config.yaml
n_layer: 9
d_model: 640
n_head: 10
n_kv_head: 10
head_dim: 64
d_mlp: 5120
vocab_size: 12462
activation: "relu"
norm: "layernorm"
norm_place: "pre"
norm_eps: 1e-06
positions: "learned"
qk_norm: false
attn_scale: 0.125
bias: "all"
tie_embeddings: true
parallel_block: false
init: "normal"
init_std_qkv: 0.0136
init_std_o: 0.0
init_std_up: 0.0136
init_std_down: 0.0
optimizer: "adamw"
lr: 0.000638
beta1: 0.9
beta2: 0.98
weight_decay: 0.16
lr_head: 0.004
grad_clip: 1.0
warmup_steps: 347
schedule: "wsd"
decay_fraction: 1.0
decay_shape: "sqrt"
final_lr_fraction: 0.0
batch_tokens: 65536
seq_len: 1024
doc_mask: false
train_tokens: 654000000
steps: 9980
dataset: "wikipedia_en"
Each number is 128 + 24 x the weight over its row's rms, rounded and kept within 0 to 255. Layers, rows and columns count from 0. Numbers have three digits each. The size before them is the row's rms in percent of the matrix's.

# up: layer 4 MLP up, 5120x640, rms 0.0229, rows 2062-2081, columns 480-639
# down: layer 4 MLP down (transposed), 5120x640, rms 0.0189, rows 2062-2081, columns 480-639
up2062 114:060168103111115141128124155070107168073137130165126101145120121160113112164120155120134130139139107149166124162142098101077154070170138163141154111136140130116134155141152151123127137127103131122126139115136097128102099182134116126139145168140072075131128135136091117116142161125156134094178140153090160121116151140125120145105156134094176157084130122142137163131115154110121124137140137142149131125137092130120169127111145119086154139137115164131106136128114135110118106127066140
down2062 123:140061139127164128137112164166129146110123160141122092149118105102108149110120132120126160124150140124175142096115145160171085099142136115103148124103113093117134115135110141079134176096148147174134126123129114145144120141137113113090099105127115149090105126138158117182146160154129101144137167087096049094141129095136166140124136114142107116132133116098126162137160100155135118125163098127092152157121110126093108099128082086117116089162099151118143130124093114130128138116158097
up2063 113:126093124122128099165147118158107098144147128124109168133134115136119127094161137150136135107132105170083110146147120108172106168124091135183086154119106119117146156123103125139122123094151078132132088118120110116106114178158147163100131138145115095135131106129153094104169122104115128110177095109116125183128101099110147106144112103160083108159143122178123146124158141140084130139132124124157105142143128151145133123100098143158125143098097121097123122100185151112131122128110114
down2063 117:135122135096089173132132159112142090121143097120112126126128146085102142166100117136131156196125138132135090160092129135114134152103163068091109123131124149142150132130117147088095183138113084133111144130083145130135161136163106147138105108127124117118103142140106146081108119198135110118114129186113137165126105122113137124138142107117125113114157128153132114129129115172132112117094165114122145116169125090138130134107133091111136092091141093123166127155114116126146176137104102
up2064 111:094135106140115112110110114113119132131126128149160112120130150121162118122139138114163122142126146168108140124140126120097090114140129155116115147173134128059131167082139142154158122139100070118153125118142128130076128099143136079136211144153172187163109130124110123137124120082138136111053128123115120116117123130138104141098115186138128178098139144155088117105116129097145143211139134114117081127155098167066155138143130134148132138103138142127136119114098117138120125130156135
down2064 117:110089082128141118152116133132090143162119100106139134143100167086138129115133152103125125104146128091143116087097129127103132109115151141146101109129124086105109132093179129112119143127089122129178100087121135135162110130167138110162146158125108142132103129126157126135137165111109097102115127119142153129135139104136082147096142078136155103114144126142147068114126126130139168139107085119110111096149105134143128159097105174178101114156129160140041129087135076117121168100140129
up2065 057:126121059149116142176111141145126172155146122139147129089128162142128083107155126111091138111143124132128172150090133133131082117115128112135115104128120175123139132128151175155132095097147160105138096119119099093114101129211127120185131116099163158153156090139121155165149117116112102118137169100124159123142119169101129152078125111135116110126097104145080129100134127117128171112167139160150119148128106107120143120132140185138147116151117151106125166101135137149110127108146128
down2065 027:129163145122145103140063109163120103148108100118161108140130072147131139115150155153150150119135130081141199143140121158163159093136116120095125124095145108124125155119138134139138146160121139144112123124147152090152100109133132180152126132124153144150088136116077112123140132121146097146111133133098156102068126145110167108111152138123119131117106159120131203081159128144122111100102082108137110150109144143141077180149102162116140119129106135126088138150122128130144159116095129
up2066 105:089122137110121137123094135084119112122144119124160137097110085102153126101105143123138144088120136157134151125117152149137149111135112109133143168132136086102113116119128126089134125119140145101102118124166100117128092113143110110151095145123148140107155154147127145129147148072123121124137128100137164124129102111112065113104121182106086148113151109098115183112147171119133167119144083139141092118163145142114099124151138103146158167092151137123123143133161159148145128058122123
down2066 118:114143098114132131124180155124072096138118130110129126134123133152116155126131134107136103128148109116069115123152163104142139164097122143155118141086145107120111095137109134130140094144126101114144101096148127187110136183132114132143135100125103073106136094098096100096149080101118153092132178134089141119085121131118091128140164148069105125124113118142172139143093165094110139153130109162144115154188116181157118100135153151153105137161136094124126111138161122113123124089108100
up2067 057:109154075139122147159148147131117173125157111093142113114147123142165133099104156142155090112076088141151128176114093132157194136134182185124113149122102146154119083109127163149144088117158127131136146109161102103130112166148126146160147130116154140120179110160119137113158171094144145102091161105151122167116122125100119164141143113136125130151100100115126126089104119132151114130171120141154097120132144143111104109125136190151091086122085141103134127116111150116091120106117109
down2067 026:157130101130100162170101148115168112135119092143139131117170137157119129137110127111139128138108119139134112107111120105183136121099147156101110115117095087150141095136105150150102070115125142126140151117159125118144153123101112107144122093116129134169138082123102077167159126105146104174111126126048078127174172168129129131122138104107130150134131128116124114119088093140094110115106150118123131101159149148135165138084102119130162066122171192148122112176121135101163053132142120
up2068 117:149143109104085131135178135144099117132149138085148126143131164111140149144107126114138109141112106121138141183143153127146132117142135183129136092130120117122150144119182139128135155112106107127122103091121145114099125156115172148142150139137142175128125118150153150114120152130132116157079101140096150116084137127099135166126148129165189111065140130129119126117126083106110121153150122132149119105105105135132176103142146138137142108132178145084168142101119122110099155177145105
down2068 123:115090141151124130130140127085132092104121105105130142111174174125114107176108123113102118150149120117152105131155110144130111106158129118156110129131131079112162176134122143160146134150153149136143161116107112104132101116140158152119133113144084122147115146157117139085125176140174112135125163125141124092142148099104168123148115099157128101122135102136124129171148081146106157093168119135126108128113115116154160130171114165112135141111114123122119097129177115142112132083137099
up2069 120:108134132126164170128145201117114132149140137140165132153120119135141155109097120147133133137169114157108143177117120111111124090154117174143112134116164174115119114123108117114098149130134108111130156136138125105107140156136144126168141136105105142110146120153084172127142128125136186095123127132116131128147090152124138113137140111123153119119190124137132125106126130084133121174150097137161138084139116105096109123152096183140129121128141166123145135139140175116100120111122109
down2069 123:124176138122106129097098149167173161109102126135141158139137130158087124145124128130114120120104143160110113105154150094102096193140162086129137139118118118133126123128135107157167163112159163105144114143138135121100136095136115117096108098096137138145149142081083119128148080125128142166163173113109161161146140084147108158095142113174139147092118105119133121128146113129157114158113108153083099112154155091143140157151131100106124177152105149163111158160141156132179130117096154
up2070 112:124123111157167125104102082157086181103143126126144112132164163159132101142125141164107128147143080114120100109137092069165114082164134128118105107117148116108105119158119126120149108121130172133135169119119150178156105126158173162215156142134126117139136103131095092106109127116185132077137144146084113161132163141127126155106132120111149120119132133145145137124130091062113149155131169121142132131129105149136096115092089113107070139156134156078169093127170117100117126165114118
down2070 120:153081122154079082139148140117154121185169156117141083101112156153132162117132126151154142122126109094132082138102137098164118122131112118109122148090086127144161138115137142132132107138144099149168094142135075146093113126145146133151141160141127120123150128125147083126150137090176149090115140111110097136129150117150109149123136159088101126134131157098140113132131175133126113120103130146129074124161119167108144145111151135104142123141117124102105113092137104150091125058099117
up2071 119:108123103115140159139105113190079165141118113129133105122153152107121139083122165131142086085116097140126162139124117144114116110146138121132136149123143139106162108132132138161124115144139124128135142088139128107103145111138118100127147105080130167132114109137157060135184118160141135079118115079129146119094126132108094143096153176167131148111137121098113124137149182107180122125146142128168105147135117180123158117147111147144115108130125143106125141101147131122091120128140146
down2071 119:104131120103100151150146144098198127171161108118131172109131093084172120153091150098133140146126114122121128123146136126138145120153145131180087132086103092068134148107136099123098127150123165103183141179104137136155111164095135183134154151122157082115121141159145115116123152129129122127149098151159146124153139138122075110112111131156099090166150148167132108131105120110121045101117160132131141130097105186102155130086147126144136142108162105143110079134099143129196100168117159
up2072 108:120125108096174142131125100122165154101154122124151105129181098114113083135154133129110096127092126123121158178137114133135101122112129137147111131147077139103151144089141127085106168113133104139095146105139145120150131152125163101126131163115165094135102129145094092158143111141125121110138122134125109124129131134112112132146121165113115143145123104130136135106128145141128148120143136146119126134114134133135108114080153142108074122101099150120144137088127119169076132101106138
down2072 111:118130130104105130144110124123154161119163130146126125116129111106109139114137112118121102097120092126158126097125180108135143126187124102082150119115078095112169100130157088157143151098104099123118119167126117075131144163160111107130109158112146164095136151147132141115149129142092127143132147133118133093107137179113164124086134179134164161144147098107155116100204181137131160109108188142118156148100132157138126170140128156161079132125139101106083146169131127111115107114159149
up2073 109:109089161132132120137185131140168135151127131115128106104152099129123099128134129132141123103127070139109154166109157128096133134138156159137091095106109126089118116150119173157140098099133149125080160166150111091146122141121133103088161149104128106135155086143047128143164133102117128144170111109124120149097123142121110120134152113118145131146161119153133127142116082113126128160142143126115138160125117118100134105089154157138125132116104146145120114157090122177137124129101107
down2073 111:110167141160101132158124091134117147116149094083114139119113105168111099101133137122145172113136113111139145113166194155116088105136141111121163148152111126174083150111104141105136084117132126111173098108142064125126098150096130122146069137150151141136101140086166150098115111156125110104130071129124105090112111074114127132086100130177136132119160087155105132109120122137127146096149094107117096110124124163126121098116119085147133089122153133150187124134132126151089098140144111
up2074 055:133134108130126114146111127128086126113116144126138130139092140144158095138140136092140082125133114133110124153102108115105175107118188152129082154138100130092147127144094152122166136131161156114152106144154101112072129143137157143169165129118128158149152153128142086082113134130151135184129154107102107154141099123073122177101141114133142141148138108109137104129128111092145122160116109138106147157129100159130161099117151155158090158142135135142078098118107120164165156112115095
down2074 022:121143169144131140135139149194164138132105133137118131105137141078135150148126134121122167123112135093135128123139182171117142131126114103106103111116123144169144130162127137161146148086154101127114174129104148076096131133162137127147135113138154119125131135120168108137155123167085146124103110128138100138111108148082100156175131120131088127116096138138082123112143120142108141130130153122151121135152133133118085118145110136124127102093165135124094128138156158131117124125078133
up2075 068:144106095112139154145104123158129156124105114140122154128131148141168121152116146107107090161135099131153148150119139074139136126143123134161134121161138171127122127084098125119158147079131170110119128110126118130149120158156129106160128134120127099172124112177125143122130138059140133090114165134113144152069079171124153126149113112118133126110111107150147141095153147098147161144145153142165115145133111154105134104137164182145104177120138120127123119134105131118120110137146091
down2075 045:131153150152140089075123101120117122127121117106123124123085092130147138129129123176108151171142113106146166144179114151118120155154113154151101131109165100068142131134128129169103131099146114145139115137089171148150101111141127130078140109116094154153093150110139172132147155102118138156103125155100142125109171142111146134150136127156138134135125128169116149095095130149162126122112129127117109094133136141123124130138111124126108159148121117133152105113148153144117087159150131
up2076 102:136146103137118134141106111116148183133168122140119101133199182174096170108152145125115119144112106132156159135057152109136171134157116117113105140119106166134129138126169123168150110113142095142104107074129155128149137114144139114177150102035128123111122100097089123101114152165130142133118148157137119117128132171118149138077121113116176123125106118148130153116155131106137132162166144164130083156132123096107101115155140151098108102179133112129137122132147121148108138110156117
down2076 106:152097117160132114149127120177147130101114121131133121120097170096093120116120134127134160134138129130107128120107119158145118145107108137122137096112108121146109100127116140141155114105173087115142100133098139111141163159134111114092119179144137115117158107141132121116186109115131131152104108159131108125139129153098099198164091123087140131175129129128125096126158125153149127143151149142101177105173107127107124097085093115143159121132153110160120155113138092131151135160162148
up2077 057:125128127084152141171133188107103137126130096140134135152150127136156090130089160145155136152106159129164141159123124161071135126151102158148154124128141153086116151124176102162101081096091138140095101156143062129110164112103141138119123152153106138141132103170107175120149133137147134125147166137099196088117132147150154123121172125132148139141114076138174169095125139129126134133202104212122086156156113082095141120122138149114142115159125113129107116119117143133089124106166125
down2077 027:092123120177135155146161151109094112137109143128106130128112149130132135139116126098168093122096146148099127117108150133116155158117126104116069085066125181141144108151124106162154134153132131109112144127112132126105156143130123129151134157142139092081166116176158125133138110105110149148158136116126147104121143116111103096128169138158103135115095122166162140102099125109124121132177098176125096090114118165139150129100145174091116101135070116091085154129167075103112116083117136
up2078 060:094116111125151114125144138125153146146154141142147128117159148119096109138135120145153096124102136096173121134121139085164175120115149132130123149130111145125106161123137120131169101115076125098108145137124125131140158130181123107156140105108103137126125134177157085167145160115153115118120144132123121148108121109124128150096148116141147165133098106101150146110162150109130126173145139196168124145173107116113135122134126163128123181150191140085122179136162127118122157080102123
down2078 030:121128153100159104187148131123160131131142146136162092153156130127128137086077146103134107113133161110100144159116134113116127120102140145114054125091123166109097080184133086154130145136114109155134165128111135116129134132162100116167137157110127117090141104159117152146145140113141142092127126128149110117112094090124101144141129082107114138130170119135147138138138154110115111119126147130124133135150170126081121128078134098110136102119119125141178116151175116126134143170114082
up2079 087:116141103133100149116140122128129168146149119140132171093124134178131107132174142111136107149122138126118193163082139072091155160096113147157132120135108154108139126103130113143137112114146149131119152084134129141137124147139122129152168147149118138124114119160142117124155122132164155097136159125107137137101079133099144133128116109111148161111138107105180125147130143091116126156107107144148130138150098129108146116109114149128077132148126144097124164145138111170099126135124117
down2079 066:108139139142099113120155134162175125134121122112115123122120131093108139102128118154155140142136100094118121128150130150131161147154133171134071121098166181129151126144101136127153125148135110135164107104122117145155128137121144119132126138127102117134092124123122146135116123108099150147107132109117097143081147137126097110140093164141116129095127081108118140075125123148146115132147073143125120127104146157168096144172131142138104167137109132153119143152093144096138083126155136
up2080 118:178118117125069140117135152113122112098147119117155105102085130157148127113125158085172120131042128133093152153123087159113146071128085105119114123125095136106127163133127146152126111126098117101106161065117113170081146106137174167116118125129112132150122136145158152126107172120154149101103147126109104148111121127130142164199143141153133174148153125104109105129140112175116135178147100115124105109137146116100108089136113159150156164137087157094123132101136162136126106119148185
down2080 130:112136098149151110120173121150123139163127153161137135071111133157095100185154134111138182100119146119116126131111163124135157147100164136089103107142107110083094125144135132124145154108133110133114104147118105124111103141148123144116121137160126137139147131126131154111131161140180134107120123138153120151128089102121129109135162100136136118170157133103135134112100147159165122179123109141092099140135144113115107135142126144159152084107120096103124095147095150144134086132112130
up2081 062:116124142145104152126105136139092136115102114159111131071129126175128087130120136087133096168132130158156147128075120121116180117134108130117116118125099136075148114113156166131125124119092104114081094148112075129142146121163100084146112172090133124142132124138102194142140135157151136140166127105132186137043134189118147161157115140137158156105156119120174153120145149150123127145132127134167094150146109158120148147158139138152129126150126094102107126123124160131113133102129139
down2081 039:127148139120133148127151118112143125112155175105126190138119130111130146131109143142100117141134126150177071160113141145139137116128119119134090078174123121121107115163123084088111083132118143164121134117091141189143171159147130153163129161132129121149153141092126157096141127157090155122097129161123106131141128151111109147073140125118166128127172139133125123117098108097106092155147145132119170135098160132139104152166156104129100078125162174126150060157146120103130136165127170